config.toml
activation = "squared_relu"
tie_embeddings = false
extras = ["local attention windows", "value embeddings"]
beta2 = 0.95
lr_head = 0.00557
Each number is 128 + 32 x the weight over the matrix's rms, rounded and kept within 0 to 255. Layers, rows and columns count from 0. Numbers have three digits each.

# layer 10 MLP up, 1536x192, rms 0.111, rows 536-642, columns 0-63
176109147146176141125132101108130123086112162133136128124087126125152205145183179105097120152131107142113116093142111146098166173132109167081100147146131135101082121110128153135172151123118149
150150131129052128105106122208133108087109090146123123169120118044146151105129093143134101105086204136151125116125064146095126087099125120141133128134123188113122157147102138141159121057100182
166136119147083101157247185129095136108111121119118151125092155182075048087105106120086143082158074096110068161133178086106121140135081124150127108170111176117073164146087144115144091130137104
154105137185138088143147148083079131091125091135141135097134163107111118107124164140086123096149131139085140152066153099101167149213108118112092120079116125205110171120095120128112128138164124
151158108140134105097230086166146110068152147136193181178117163112138140142202097135084143093166171131114137109148191111065171155167131072139161185102113168065112123129115137054114083127184121
161109120193132077097161138104086171140118144112071095118155116121088141141120136162158177106118187132090107089168145166160102137115080144192201136128110160186122070085127156119094120131185167
173144100110122160103092098182155106076062142160143068161169176100158050063099092117059137156079137148106128117149142160124128129161109143112174173133108166082171165192119102156149068131113069
136105141111107140083181076136170171109164132196118087143103083132113139115149151089149116072190108168168143168171139174187097068141144090191111069086156115174092124070185175128116133128125142
133129109141152170125108122132167099142117090161187144099124123148187113144149137106138183153190105086104129128151119081149190154127094147154091124112128095146100131164104108138117165129160114
193126100105181131091165138118153140080101142136129088087099147130099110148181131125133173151154095172151059183103098151008128135176120158173154095138112120159097149157097126117122139152111089
114180143146097164117144126136079145058126120111095128142168204055124155123123124104130100004137067107103137153103152095162186167101123126111090141134155150101167153113076179160118085092093140
082086120135125114083134160132134156155134062114074097161114147068163115104111168134135147077140118128124130097158122069170191132092159090132112145155117088140106106124128081127121116115127143
161106117157135123122132142135198138137127057113079094096102174147146139145121122139161120102175125119102098116120131104112147154114153145112123136111141129103140126118119207129161134130130151
117092141167133126052097183101112141131046099135130154244148133148123109101116151119165176094141096159073136159139122171085161077137123102193070057180102078176222116168137087095118102118175140
100108168096143089096125119130091143107062115149170126174165143119154130109148131145037164135114166174138128102119069114131121108141112118167081158146170108180149133140159145177133105148147120
148156095148087113091117086126138131154089131166119126145124122074132077158155199114134145082141112169099121202180114144066134156150101079141074172122168151093071118157111120126158134139108101
137088117170139178124084147158159127092153110148070117108143154121141135077125134117113143133136138145078130122168147107096145084148130123141078104107134165168087126178123149093118143117112069
086136092178090120012113141165137122135170105155083061085143131103204133091174114125111138099066165143026120145158073096051154112128138108113126137115116137105161121113084157144166105162111074
095127091182095100070134127108116115146152144123172153166129189138158086089110173127065137073137137170122081146171112110157142142128125172159202134143172149167148154117052087109040110146139122
148058113129110129142092196132060147166160089142147098103101184154157091144115159147172144108122149113155153116153102165106188155128105154117102110128109145142137102127109124090087094127123156
136094131183105093114121115125119123131103138094091068131111125127130147135104109077098154104175099125029104139115155122152143136140028156132137110151203093119125147172104151157092132158162113
115073107193131057115169169144069139096125093127055128153114083061119159127134145118150148122125168139073149126122116110142141161082102147131142119177176146145114138097088119146147147108097117
156180068110114160067104147163111096121156126156167144173132192108164151153111181135142149081148068079113076173122200121044128180112133128173095106127125153130112132085137130106100087132143106
166127053161139072153148112115096140131133148094106148119163119124146125159111080135092165070138131183162120129116185125061107155139071086106181140107147085111136113086137093139169081118096150
148105139180117164128113101119153191099103075117071041215104137132180148163158147066149137112092139109144119100153159140175132161158096073092072093136215086174187109184153090196117172102120137
126064125136117141072140116162117128112135094129186100118087192086144152113162150121184178146093152138138114140106137153140146131129132134132110149151096115129128129108154124171139069081106167
164130075165083096101100214139068109134135085166127090109117124136098132127193093131069130105138158103110116105104107170152135123124116090126116136113107154104139128110169102163143111159122118
161148160109127158138086173147166082107224103196134085180181101124133199119158122101113115095121175140144142112219103192132111099204098084154161159085151194110183160101143130145080092103168135
138096109123104160116148107120129163112137155188129097151193154086127155112155158127114173144104136034081122128234120167098100155124109057167130109121106109164120090137145085107137158099148144
158093151136134084148113186110125115141142140140119159193134140179134187118114073121132146128112182112150098153176151173123170181117087094117091118146177126183151159159136139116055138189099110
121065133135126133119124067162113088088149115148085137092089065071088138024125132104054144144121156124084122112104136101152157188091105086149128109106133145113118119162121118129111150148110052
114088128153100132114148108116119094094142109067102125106125175117138137137148054061091153114173170170049141152127136104129122162123154101181196149160096089145070157109107127186099118123110063
161078141104165114038161160141139174087165120202095068081126190147164116175104161082095175132130110158094113148115079149109178164125103160139107143139067183102084107105113174107071121074091131
148120056175088119087142110125081062090105107143101149116026120074142196143103100110154134111106155113143176124112159104137147130121134161121203143087142143142126101111153158119098124158123082
120170165182156080127077137097182124115152108200130095125110182114147149130183125086123161122115118122108098174176045078089196167146083064098185104138112088113160119148005163150168143104102099
077109143131082165137120141127173114116109075205109120092118046066127110084123116116129142119114183117078113144081141125046117149137092155122143120139111120106128144164147189078141077167097198
119129117127116126096115110123128126039065139104157104117109175089079145143160099157060180082095128143110122108144098107124096132195115157142098117137117138177114167088179128090086106126125119
203143121110143164107124100142124146086102116134079101136075102069131124138165082133115122125109150122110135120140130122123119074086104044124117092102175113133113122121189145135171126135156047
152101151139142098078170086155167068095155078141164099161116105083112095151140085130133145136125142155101077095087184073161160098103140153145102111176113123144143130134093141097112108144114128
164130083122091135098139141171126071080135086118096102146081151124182105129146097111162144113152196123134080128106118090069160175140100136154072177111144155137077113158114083118101152077106083
128072103171125112175148155106124112177063179135118074164056150112059158128161156087148143115130145129067069199124147212078139169135108131192212080165170092082105113084138150137124119183088194
147194052123128122103183146153172108095148071185090115097094215152125175167110177134102126126104139148166101128134156171111133125136152113152188111139136116118114131149133144115132083139135097
113113141153087120146181083133121077150176145114134111136080152107195130137172153117124123091102164121120140107139047148102116139169155081173139103087116151104160106140178150152097097164098136
150086090155130113149120088130108115121140133087101101118102134077081109147169137152113159114188091103136139140134084185088141115152117147145107123187102123172126101153116096106091134116122142
176123132150148140121156135117150134104148085123120140147089163148106098098061139128081121068157167124151146117176141139133133099185071103160130139132183119123189108095063158134166150135118138
101128183131071134101146140091167132113117153164113129123147114155122161160138132110133118099195128164150074132127117063178097097162130115115143124094170185127104144102103136145094174198170112
161145132121049126141136192122116138169121049111138114151128168128164154140139088147068120077144108199108069121164158147120129117121145111105134097175119123094116131130090106083127092130102119
136108082146109102063186209097106170147131135087069070154126157123178143122162135111144114069136163156137118120079190228132102131162096127142125159199166139174160130149200159100052116160178100
095183153140144101148165150096140115122095133085087117131146111136110123125088097147118129098132150119124130129103112134107126140255074153159103103109166166121133110112076102131063133126163131
168098130133113076147171109131147086098123067165114128106105179167190112151184152137132135130153086113184133129125093093151123129121094144192066105115174155212189115081168148156112151148171132
107182116133106142121211147137091128169165158164154166202139185128178189134253164089077169090117124099113095178137087112068101104165064085231148160077211132140114134124077140142123099137099156
164134108205107132145148150147125150131091102135182066086131132089139123163128170123118152090068120109158100141127121149113142123109143120197105130132113132146138095091125170174154122067141141
156079117145143129076135121182137117119084089171162086176159125078141135092113123085081145138164145160104124117206115099145088112131145104127093143103130179117101087207181135139066113132118053
113112142126154102109120133098122096119174116138070151161098095114139150146135109140126139119157140115120093174129106094110111133166108144129095142145164142079154089142133115113095158133139114
156127111113079159058170142109119172128151128116089102123124096156162150189118144143097182116158108164101085136154067094199130141162110110134144158093179226142165048101077078131050109114129111
208111157210089162153117236135132130100122086166160109145149114043155170157162086128110196107077153179117174109137211091146066107187089142129062108175140159081105146143104172129142084113130147
146113061158102139114102156082113146078115070172113097151074144109128139102205144105120178114061133103128124108074121148177117095120125131131111160114109116126095133121157161139127076195149101
147089116130130091097171159195076131111150137116122068143140145143086125135137180129167098114179129149112136154137111104156142102201110106137138111126135156180081118147159120099146138125131144
082069133119081135101102135137109097149124128130155084157105071048116133086130172128140159149113207146130155094102118162076146116150120158137143053112106158157133171145112101165124082160109131
102138096151125104091144108129129219131090101125177191114107223115112131092141141160117121089131102090094176124100102082132088134202084167139181113166176104092146167097154204139110062070092097
150109146155119082085117151150119091115121093194114128164116116094168096113145083117149152116175122130077120155157127086150187147101140142117110100178114145149065133106161142124122143137131116
098136108078107148102155131133137106084168089234113160149117176100075119066139140119090155131117119144135051188113219116108153134169154150155119095100104099079150101136118153101130052133105173
111102099162083160072096220131135116107143124154142139149071119128088128163126130139124151112156119082153055115144080117169140147188117139159144102105186101082100141155096167073117144146079089
174180100139151083139156154152112108143099112094090136108087148107163128168189127031031153081150183139085128160085122125140132177166085127156186104124176213101149096088044121171123115097144029
122153111203106096125139159096148133049132135145154102136106108103148110134182159131087095118095177131171120088157137098164195139133096160155163151121128160158075115126144129133046145127135116
131092120149157111102121148106126179122165107151158070194115106112131132127158144129133185097147115067125115141104127157154126123144148052157143114115137112106167085133135083105093100124160117
117092057120102142089098177143118093114132145214151101138148174154132108145155148150106154148157126118131105103104137166099096119194118168176139108145120148137152172169166135140125117133149129
137150090137103148113116147119056158132098108133085108174077096134150153108095130126127151147107097121132141139160097147176132107160115128117121124127143181124074122157198120145141127138113070
183128157099101146063116151175100151158148144159161131175113100099214139154119135094136128073137078123045114170129107152166097090123137110112108207141122148121079095154104173133093032105146166
102075126110147104118171097106097149150106120170103133095121130140142163160129091136132160149168125148063171178105129130121137146145090125172093149149134165140107101091116129111111150120097103
155127137114089049118149147148066113075120126142141128124139156121093141105134187133045102115129144152108176104162154089141109055160130133119111112096143160157130090100155108194131165172139114
143104161136091154132084150162124173144143129143164127163160190118136103099159112157134134096137128100142181119186127086198160125118123155146143190119150155101065168116130108118118154165093160
136130086118112182108104161136115095138069150095083120170142100102110146099113138158160161102095214149148124162110176168095104111185023162136132072090132149139109081162101109099074107094161122
156122114151108121103085131148122119156084118112075113146155160159159201131141077094069167078135156143129126160166113139131143121101131115150156119139145146118165084170110134107165143099143086
131167150097096105102161136113110114144168117186078092119144100122145145104209088140144178110129069132111132165138184117078158118150115072177105116123152182148169126115172106159131135177105061
150099156102126180112190086173127149106119125103149130153151077079124168101108116059121153092069096065104075202049166134141102126170079131180118108163115132136121126141103098117121074132144118
190125146127084110158157177157080109037121163144076102131086122140101151142133099135198105050129155167115163156110142091095074130116095114180128161111204114137132161127105161144087124161158145
094089133159055064122122173158088137127080145182073000130102156127102119145107103081127193133096163181193106110147153149146171181171127162159128150161090125205133076137185228173071033085189216
094078131175085113143153144174106139090163152087137107133156132097180151150177184041128148111144142190118132182135067103138106096118159085147135190128118205178111128087148141094145111112131084
064111160159116118084130167147117161160157084146112143133074132154092208088174087117133120102132127104093098101129158159112180135129156082105113117139127093067134111156079125122124100153131119
143171086171124118122145152087136069101185148081186131110105170108193124066094098081109124121135153150107071123143201090116171177182091138144152104110095155087086169135150186126085057126099083
201139110128146091104125187108135058103050075164129101170115138135157138146110204118115155142103189166135099150124080126105168152102102121171103157145151131159193084135155137161091081170173071
150115156090118157081099165189143119114062091150103123111128130084174073110135160151152170090101117131099119116199104146171120135116076147129126164099134127121119082123110172161153146155165077
156112076195103104140133162105081095122129093125132110076132105112176145108164133139091238112148103135086090122108107100063109095222001128107132185068169184106123090124100145122148134090099150
095099066159141125112135063153066097097145126162087114109125141136111139119167091141113128118172090170156129144150073047117192191105118129180137101118130175148081120107147158168086127108145110
135115124096133114128165100095130122121076070100080150152138135134136110079179136149074201136134156109132158166142133121102198133157091142168144089115106116130169053172115155132169061108126150
136145122106139136099114091123110128119153087097132126150132119104103109064150092164162164131146070124161129142093069107159110164145092113102069059116125219140117161139117132154117141148129161
180111122147155104050080173124159115110145128089171087127163160112185137177133204143139166122123124107108073142158074156145134122131081119149082199167147113161085078134121123117111136108141125
148078118124065082148105137139109089163048060161113103154155112086126110130119135137156148101108120131120128116161166097084152107087126067128137143065157141086152109116112121212102068147151148
165149097144107125128167148177084130104088133150154072147095120149090120152166144086146145133115094161100063127083177166173104127154091120172157115162209183163149116079145206138119101158132170
108126093135104144113161119159135165096105070134117138116090174147090162143166119136132127114104150140093083085101168111101162090149143116123167175159153094078139145116129102143125109075152169
171142098129114126089126158158174114139131045129147066174066064082122121147134173075065154116121139147149082121163143127066177105147123104187154110059148059172128127101167105090127135087134154
133126085197117096111129129121101138149080074172134103159087117108161137148161159125191145122084169119150039127186163111126060187127097099210079173165132097150084097101117103184138086150177156
175130086159097079134112131119143110142187099131077163170048132104138120154169173070103151105102170115133107181077090130100139094153088143122131087096172183113127119169120086116111143187135140
180131100150077116056156175116091074100187091121150068100078222085164115124156142127067154145161136133028109131210121168107133089183115145154136141109144105116164111175196161117113140131174103
118121143173144145118175108141087127108114141088109121119135187113170138153123077111159151051150150101087080171201109096068114164126111094120195151100102063199139143102155123169138123106163096
109124079154123137097130168182134144147182154146095149128167128127121140090163182133113119138103098193119084147125085110008112128127077148163149090100138174172116115106048137189113125140151185
156147098147110142145182106096182054090153101140152088075179186151167146159162105097109161124117143145140103150144116110138166122146133110112158098151093129126135111153168195103076122088122132
088096124100106093049126148134094137128124076202077106129155103133085131138157184138160164134113158110117138088147081138098160122099129112162053057160155102166128101134132147113152059132140125
131105134127127107133147116161141157093124127135153098138174128087149110181174183067121120138123132124163104128125101160106147111087147093100167187171105099112129092059145128180147087064131157
146117091121115186107119107164158160097120130124183102152112144084114171072157205146186140143119108104083093091167121109086100174126094170133177081102074142116086155097118120143136124153152076
111109078106127133085109159137059163136058145181152138114173133149125115095187150143137172101123099165171100147134120117170104116150039156151091110129140106156149133121093137167111122149190123
173097126128151137146151145095089130154104146130123140195087160131205116153171172093129116136052125149085112109195153106184145141141088083112176135124095141137117072138104125189118085142162114
141107151123091099106156132141118117140160136104094122151166189068152136087118156107146131101163140118141137141143129130075117186217105179115113102150104095111154104115120093208139141134158163
154148085104127043136135117132100134123162110104129079106139165073162073075132168150069127121149166148058149108168069077137157140158125151112094171189138109096175117122110145228091109106164154
153060099164129085111167160103146142113151102094099077117137112151141142135123118130058131131182112114061068145151135046135199132148107079144131121182083104152172069090102067134104111162139058
115108058116064156109128128170154174099144100156172137152103184086181181157141067074135137128116094120144100142120145161170132170097153083158070054118094090165078103121138108108139126147096058
# layer 10 MLP down (transposed), 1536x192, rms 0.0954, rows 536-642, columns 0-63
113085130161142069130179106140115165116094158104087094086123148131181095119123138158178081103162091102155099163148122141061141121145166140116133128123085162169087172122093186117158118161105140
130140193077143158080187219110156167130140140139149157140174164109123136157124128173177137106156078118111143070118121085137079096199047184094119082088134163091096090217143105129099186109081171
098119142128147135143117123148134147155121188099174138201164099107122133100112169123160088151164134094108193147178138145135114085085098135141119092113111157087062141049139137112105081068140116
137113136097086158230105165126096140158099170131119103129126081111107149147101175079126163168090095130120107123128044161199090113136099102128178106178149142084154112112107095161184147122095140
095155116083150174039144167089110140087047137099136176139169126150085118124160110125136125151180090135146165184132111107099120165147212098112141122090106112130154082172155128082082142123150121
083138077156140122095141184142141130161126070100087088133115111117129141100138142137125214108091194115104206132134090138077094139062196136149160140188119170192142138145109119055105087141108083
119168068120163185143132144127128161135121092092128183134100133076123123165138098099133133075091107146159130138107100144118147214124139151098120111077161159181135103200125098133161142113145115
033068119107125129080118083123161158119096120103121154144155102113105122160144130145114147146151094159130165140152071097171105046089197135110155157149083075142054144167167201095108108120152071
133134191122086116172083117166150128088082159097085092122153078112150161108129141105086142062119101163145062143159128138130125110184053134096122102167144093107115093131134158134092149132120090
156086119128121085191067226172079140083194168148139140156134177083147136133074068099119122092134167182197096175148141125153143174131082147091145157113155128152077144153176178128161135140115173
104233131084126189111085159075124198118108170148134117099078146107074185147123134102151160111142083093190120065179067083167117067169133136081090105139147123136102129122091140132103096131100153
062118136200112087170180153144128070130130086100144124161129093108100157114114161173087151140123126151180128099134113140112086171064228138153131109138094138135077128146114155125155173161211165
102204136076181133127128148132153110102123131135136126132185133107092090100090130168157087126116112095110138142101153117112084152132168117130113153142131114162092190111103109149105075101131144
109130078158157123169134135168092172154147156121078106114114121170046144163051061086198098093088106155123092158140142135159091213185123167093090132127149025089148146110122132112168120147154123
116159158056165182185157140117146185159116168129177151143135134136172059153112156196102109182109101152119164105135132100139127138163043139131094115132107112105149158121142112101177186123118109
132139195112149185134101099117094114108150132101095147124161092161192147099102161063126152116108067116131116165115154114093112115126119184147162127111131087150085178122116176128119106128089121
004146130130163118165153092183124125148171099091160092171099113153157138171154146051145132132150136152169168179138131117113095099190182111184090159139104130137126110118138144153117131143162125
153145101097187102183108102135066186125168141124157096053111130159155083139132045165172105076114153163081093096153145074061113120192097131179118062172150128163106139148121112151137157150144135
138094127141143104100128150121125141140184128122122201127084127142125104229130104173133095129117186105095114156079192101141123109042159141104167110161146157083106125080139115095113125155088099
177114079130078149065148144109079164134157077104150136131113175213100140136170110154107121096156097127102156131164142092161114209166131107111105142162157151128136096126100082076087116148126109
145142136120126167120050141126174142152142139150078184087145067145142093115157082141132163164113124081168139110154152104124076110119160100146134136081148140109175106062133132089101126150080133
063174086127123142081101140160211131137133131128109121118134096120090085105129070125127080145095120128081193104190164131157123087139043170174140142134124158155118077083114156082092115098201130
115186123051108116174149161160025098123164108120078145096121139139121157114116153138110166101120053135133077104089052119128127085114143136140099095098119084046157183110111083130164118163096124
106162150152113107102108181170075109171123136083093152080127162111190152143079161179063109106113173151049114071120102172100082149164149136130121170091165096188094109134112128179110125102174160
039154132196156093193106108150134112199124116135125084149147110144126129114131186151116165197173106064118167148111098129161131101136053139116120136088102144121104107110117134064173255102119172
112140130094145154130148178135148084095176104129123162100130151129156156164130106119151176183053121129121056161142106135135152141115186109162104115150111133141118106142144101089129133109131129
097143143097133152131094178125137120164168143124150167150088134120128190087153155164159123142100163113109108118117112112131122136159114099165132150079101192109119130083160147121110120143111180
114072097062087174103164105085117135138178146121148151105160101103157164136155082118186079117112137125137130109119151159136079181133063106133106068108154135109128084123187145110131166061108125
107197138091136113146158143117103096137153153145116135116145058083149204088121104124089085169071150186152182179091129126128122168121187091148110158126108133138113120111109076165090064122128169
187114088079160149112131124139121184120112164175131072111125161135147089115128066100132219122145100088135117137164107147143185136130078084142115162092130103124200145122172114111193114161121136
120124143126168092238130118136102161129111093111099171107101053125102096113172124066098124101137155113113232153116124137135119145164089117072129139094110112085122119113146094170166176102120038
120091046176152129160090129115112186143127092117093133103080137136124113123146178120134121150093193112164067175064200182154114138124088127158180173106121075120118123110100149094154207100161124
135120149120067153125142132067154085140125131080124117125150138157107057137111116085122094106202116108080120086161119100156083237185117166042098110161137149083120094114097140108115114122130160
111207155115146128144114143130128177167123130103147140115134084110129175123129120139164141163134076173075136150124136151068138148096093120158082151170132144079139135155109121094056064095137147
097198085132122123144148072118130190140154113117180146156112081187110202115076133138161058078092181111177117128129149054149119101179151174182139130101133154145171125075145069111102116124135204
094153140069130128165103117185148133125138127197149142173139113096126196079039158182158101138130110143131158156109141090092152109174155156099168219179140137156087143136156118064161088131105151
137142128127162127247049173119188180126140082130104107122184105156108103152118123147127137135124061140121153163184100128162155193175076094115085063134121150168164065148143112089117189063185094
112110067117125103128114174115136112110143151158100138078115083148093061180145142178148167132113120103114113082174089141145094092125093125103128097086140111127105148139136187098085158161141107
132113114112093099083122158077134132190187111129131155116084102149117052098097109112132187105125089111112036115128133169079108200159100125150115094075127077147171118169163130181142091161131127
139143128124137116146155159087167124155117071122095120118108128134091126130106124090091162139131205156177170089164113148136128134117105105086101113108133144142117134178132133072161138075139080
138123105116134153151103106146192140102195112138132140110067173140118144129094176109042142116138155176143069139145112082105092125174064165139147171116056199146118199122131178148151126188166139
133108107081153184173097077093079110167127130132138145098123155175152147145094118148146170150128163147096104101055139127146199150132223141133131192109099160128146123142133127116105096087146143
083167123131148180141127124129152116180152156146176136114133135133147124140093082144096095185120111078167166091163127190188118129169127125128167112064141143127126113129129168092066114071135148
119081142173109118113104099139139084065182144186116125166157126141092088128116186177130131150121151112096111061126092115128163103125138123156095118160101140153112145146095085139115142088134134
077157163099149171175119137148215168127174184087176132102173133110103155082106153100152135141139129145112161082134158150134067095174130176187076116121110159164092164165132118162192176091183159
194127236113079119176125129195091145113158130140159153130149122133148090097134105176123117171094133125163077122142115138098115158201068147142114130187125148097140121111118102141138218117119136
081132120151147117135119126143093097149124126126136164129137081169136168077085185111129128192103132065115151155087063116100120126087255082166079163150090119157114152172183170125179103170118119
078088116174143126148099141150094137126155142122110128146182141083152125112063114149118094116135127096129159155086138121131150115125093116117114091113121109119117130178099137183171104175153170
152123121120126129152094139129169150132068164127125128165129119121106104088137151090131163122124083084079106145146133093107187185034120105133157146196142130082141119144133126125127092141122093
139135049127147133130153070135130208118118123167142128131123164134076123181179163180164115113108145103129110146187144031075155165073095159132090088107107133212110176096129128153145142094114176
077171085145135158166119152088144116106101137188159146158131161114146073085127119166152147178101149100164219145141111134079127161132164077103010179108100126160182139102085047118087180188097148
172095169125143126143083128093080057193133120124134160127096163142156067128169151119103137104121208152171106220160126148142092098053126195140072093116121112169100136163151162110135150122168118
027172163137134113174106174094156135172142139084141149126160138160104119123149178171177080158097117068122134134148051164081114142188192180109142130114139122206132189114110150075112079105079152
139092120119139139139148121110134159143061133144153102143167140110134135046091136141153180115127123113122113128148158128143136138139113158111125114096122139133111058148110110125157171076133155
095113116170123175131154100094102079197084161083126166109124134145119144129149160149085153150130122111063101126115089135107100145126133100108171115134141176153141146136172143139162130115087115
082186133146135108184050183110107082138148157153122106109116098140041128154161114109137131054114149157110138164124144130113090104149094188143104153198195139174111087150099123149114188058158196
139122108138179137102097145117131173128123104173093125157083144130173127130173153133159165164104139096158112108138113137112117107129131059157125160120085162064149155086145139155160100197119136
155156141094148145134069137084131121153116129149121083168141123103168120056143125152113116163149118123171033151128082179130134151142079070155101123117195094149157122135097087085125149118087170
040161196173106126136131083121144124170174113166083110148115072085161133152106131178089164129120155080138245128106139063157179161180197102107138132063150131076162110137096123166107116091175083
090148151094161170137155120114118173107112183103139144137189098140136088134110130141068126114120157092117086136140140138114130053113088130101149116137143189135091146127103091158110087157132173
119157141127106126198096154103124165105154098139097149123122150133099095149115094120101156120150169144134132102131107144083166110108117193108076109139114128107144131113092150124126180158100113
102138111076170051166145140125097084109122133128111144072157181174128068125140150128128153090149130124092116157068080151124109168181072145167081150188082082124135122141143141121163130109117184
049113169079198167190194115176119136107123074038100080108133085128113114147097149157104109151158129090127078119109131131071077217201077136130161094100095084158097107124127088097088146093094040
149131112146111132108102094111135133140149115170163136072133129144148097086145188102210119130068111098138115110102111083093128103148127078142101119175088156143163083087104160100066109104194159
183130108138133134169110062085082165138114034167113145101098168199086099148108116156135132118201166114198109113155152147092156108135110168115107073180166137139091140121112169147128213074122146
113110122113146175122112054117143168149143102154105132096163076093086146153118172141148116141077133144122149111127224129100178126150150095093171110124094136097129111182084067109155159083145091
148121163112169085130135103143149144103120158156157100146143181105135179151134152168185117121209102132065099127119097080126141095148127131104185107162072164135115131097203139132137141072107121
147140124153109081214120067107178146157107079115113132062138099090136138104151134150101122176096146127105150042110129103123156095110113152146170136138119094072137117094082156152132174098122160
111135140135138150128132163133035121117158149129135129149163142150176089116129134102184145089169066110148065120119131172131131139125187105107124169106129125109152083092109104148111108143104151
176079153128098135130216132106116141139113094129151108097126188123156137080113130084142140118148131165160153112154165143110130130159115159109166160104113113082151143131148164148069127156135172
131149154044068134100163165154111168135146161123133141123165151159153139150116124184141075133126112115051110129134124154099157102148083188155135120098152140123138161086156092108101146092106149
134120178144076133118123101148057110134072137154153126141134115125147104162122055103097060104102095133117143049137087122181147136090102141089126090188113159123108125125125136132125222149143113
106158159124119163172123152163150106153121160106164203129171184143159108112145184100137118148122206119171185140128118135115150157031145171101160155136159112098110114167140172070108114084057122
143174147119128127140099115128143104122127158110145188127122106094136117134127133162106046147135137152092106116116170119104153149041052126118112151159119093118096153137125113129139107179096097
178068142156100079106108145075113190133115069105115132151126121160171075123135135113114136123142139180152096114170127123173186080169129141055096187139103181098094082126183112111085127143154165
136219135121119137074143112082133167150117103140104115159058107101107107142115161174157131168080134146121125120151126123141129131109103128103165107128114186118072123145117126103094117177140036
141151082097131114144187144164100147179110115106136112071140128121090137107147134158084108156133090144162134141064109123085142180096100069154104230183148094135181129117129128164117108114109129
119180235189120158133122139098069101103107170120100157098192143062121089107061184160140089141147134081136157132086062146165183129146090122125097184173140112157072132108152090101154122075142144
055150102100155108135077085088163136189111087132122129104141076118175112098164109132102108163149107090130199075171144176150126083161168169151157131160079137124109115123141165123148089092130138
160131165151125159136110142105104117113126099109205100152169112126131145106062149185109145103091146151145133121142117140161103103151213156140126155167148105116122117157141131119143161097119109
128073097153118153142188075127092165160089077058150139136069162141016132152205167119102103157127144134120210118156133084097141049116144116086108109124081118143093112078150162098148136160092139
172073163110120127215149131119130134179078086090114094127081117187178103121107162084159169130110140126176119098151089110088079124137100116149124113106159073132130068105094156144088087099157131
104120081167137098124136098097131130118166122116118092140096166129078150147155108067122143111120150158148062157110188089053114075131135111187148099124154105171164163145133116070084151181132133
055125140051126145132110154061137136141141142096136130119180108104166150099129108218116130108154127111078087171088135183130182192156144129068065116135135110145172084166163092149108131069167163
137112187145150134149092102090092145115048127179133142166165126131151156113162127065155133151121172156086135131166138100159129074051100144098079134132150145129154149123109182116153183095130117
120116097155139147181192104104150143131135186103101114126144149122132073115104154237119168113202089108138165105095064150113130181149102165168117095149139113130162131109142099101120161076180102
161106160143142117118115115141146181046112105157136068110179066067082130074156152067163146105119095087156064093110193191123148133216065166083118139049155122081137175083087146184151096111153189
161150105135103086156137124069101147072124106096074126104145061113090215106153110148106123106129202152120068133091149105135061173181042124148135067080107153115142079145139036175176145089206136
052155124117074141169106096127148152148133114111089134098179071133096164149162118193196131124080108170134103133142107136114115158145107103069151077158089102131173134146129099095169177126163133
116117083158171135141142053150099185094098127148111160118130103121090098130146154052128175119109125084147146080119123099082081159245167099099092152133112057120075143134082136136105131114161110
135076148160110125103192115157065066075153121158106098114119118108101102086120195152121156132159138094153089090140113089081081083175195137192133164131127119138149151119102074120108134119129147
123162114136117145174100127145136164144107144119167154160159098123101148122159124127131115122120089191126165103076121113133123122110104115120121126155111103147143091101097160129158172108142064
050140121130159139091090172117166163184109159108135148157127167136136086104095140137175121099153199158156187146135148194122051145035193100166083098091155086106121131133115095126048146127120170
161085097131153124103113167132162195149121090181169130180155190092138122082111094152150133141147141146151106114146099100136153193035160162158128066104161143127169109122147106133116092146097146
097159160121130109120088106098105127127088142147105133099162155099239101093135111153080146142127121060121088164145134149092095157114118061152161135142158086102192139110075092107075143082096164
114098074168096129137164121106151123060149107165074127128110149140142143164116081045132130073106179120094031185064089205111133129171113149117094113145156154169064211175115177141195155138146185
067091114153129139131058142101115139109079115140140137181140147125157103079149128135120140104038189179100161146091201149163114119069170099145140155110107114112152168116147136103099139155082114
111144084176168123152078175107116148116151115125135139045087113131128098118111068159065138134150077146135139091105091120097114122132163101125104182137053166136100137185113123125100130135137073
011152184103130137106097128058103150103134070142118134174112050101107169104155061150108068164129077147109089158137166177149098105140214162054158168143123149105111117057123181129126054146123124
161142202135148116152106090108132100153113118073124137111133108121136105129148121075088089147117117154151046113106080100124115098022234130154166141162111133129098116144140130132156142086148106
155112125117163137128167083115069158091138083131114105149082094165108117142125118081123155100167104161117089159129122135090175128085148089138085175214116168127184189207169078100149132116120119
098192131126116154148132129133107023166175163120164171120148118195105139162099130142058109177064114145116177181115037142162087133153110120151123099168128128179126138109057232099104092110099101
121114129151100101113065113160166134131136098181083083091122169095120142175092092135131144154117150132101117120219083084131108106172094094135183122102054146142125115139156103076142181144092153
125129155101159151146126143126136170147154121141160103147135166089128084123113124161159131144116119073175115158125090104104133144162105154099105105089142104149102171130114144155160100089115111
137083144145101074108147164117089104110081147127075095207169148088171169091138129112102165107152103121122154185111154132125093189110198137137166091150097105122142156174084096146134141165101131
134127099142147111176153116072131152167111157103171102102122166134168176122134149145095133181173094126102102090149185079147134195124071176100153068158087087122152102156141152209102136159132130
110128173161138123108101098118118189110098143083164164125112170176138066127099123143118136117120164180099070158160053092131048095099228138127161164123128133156112112101137063084146129124142131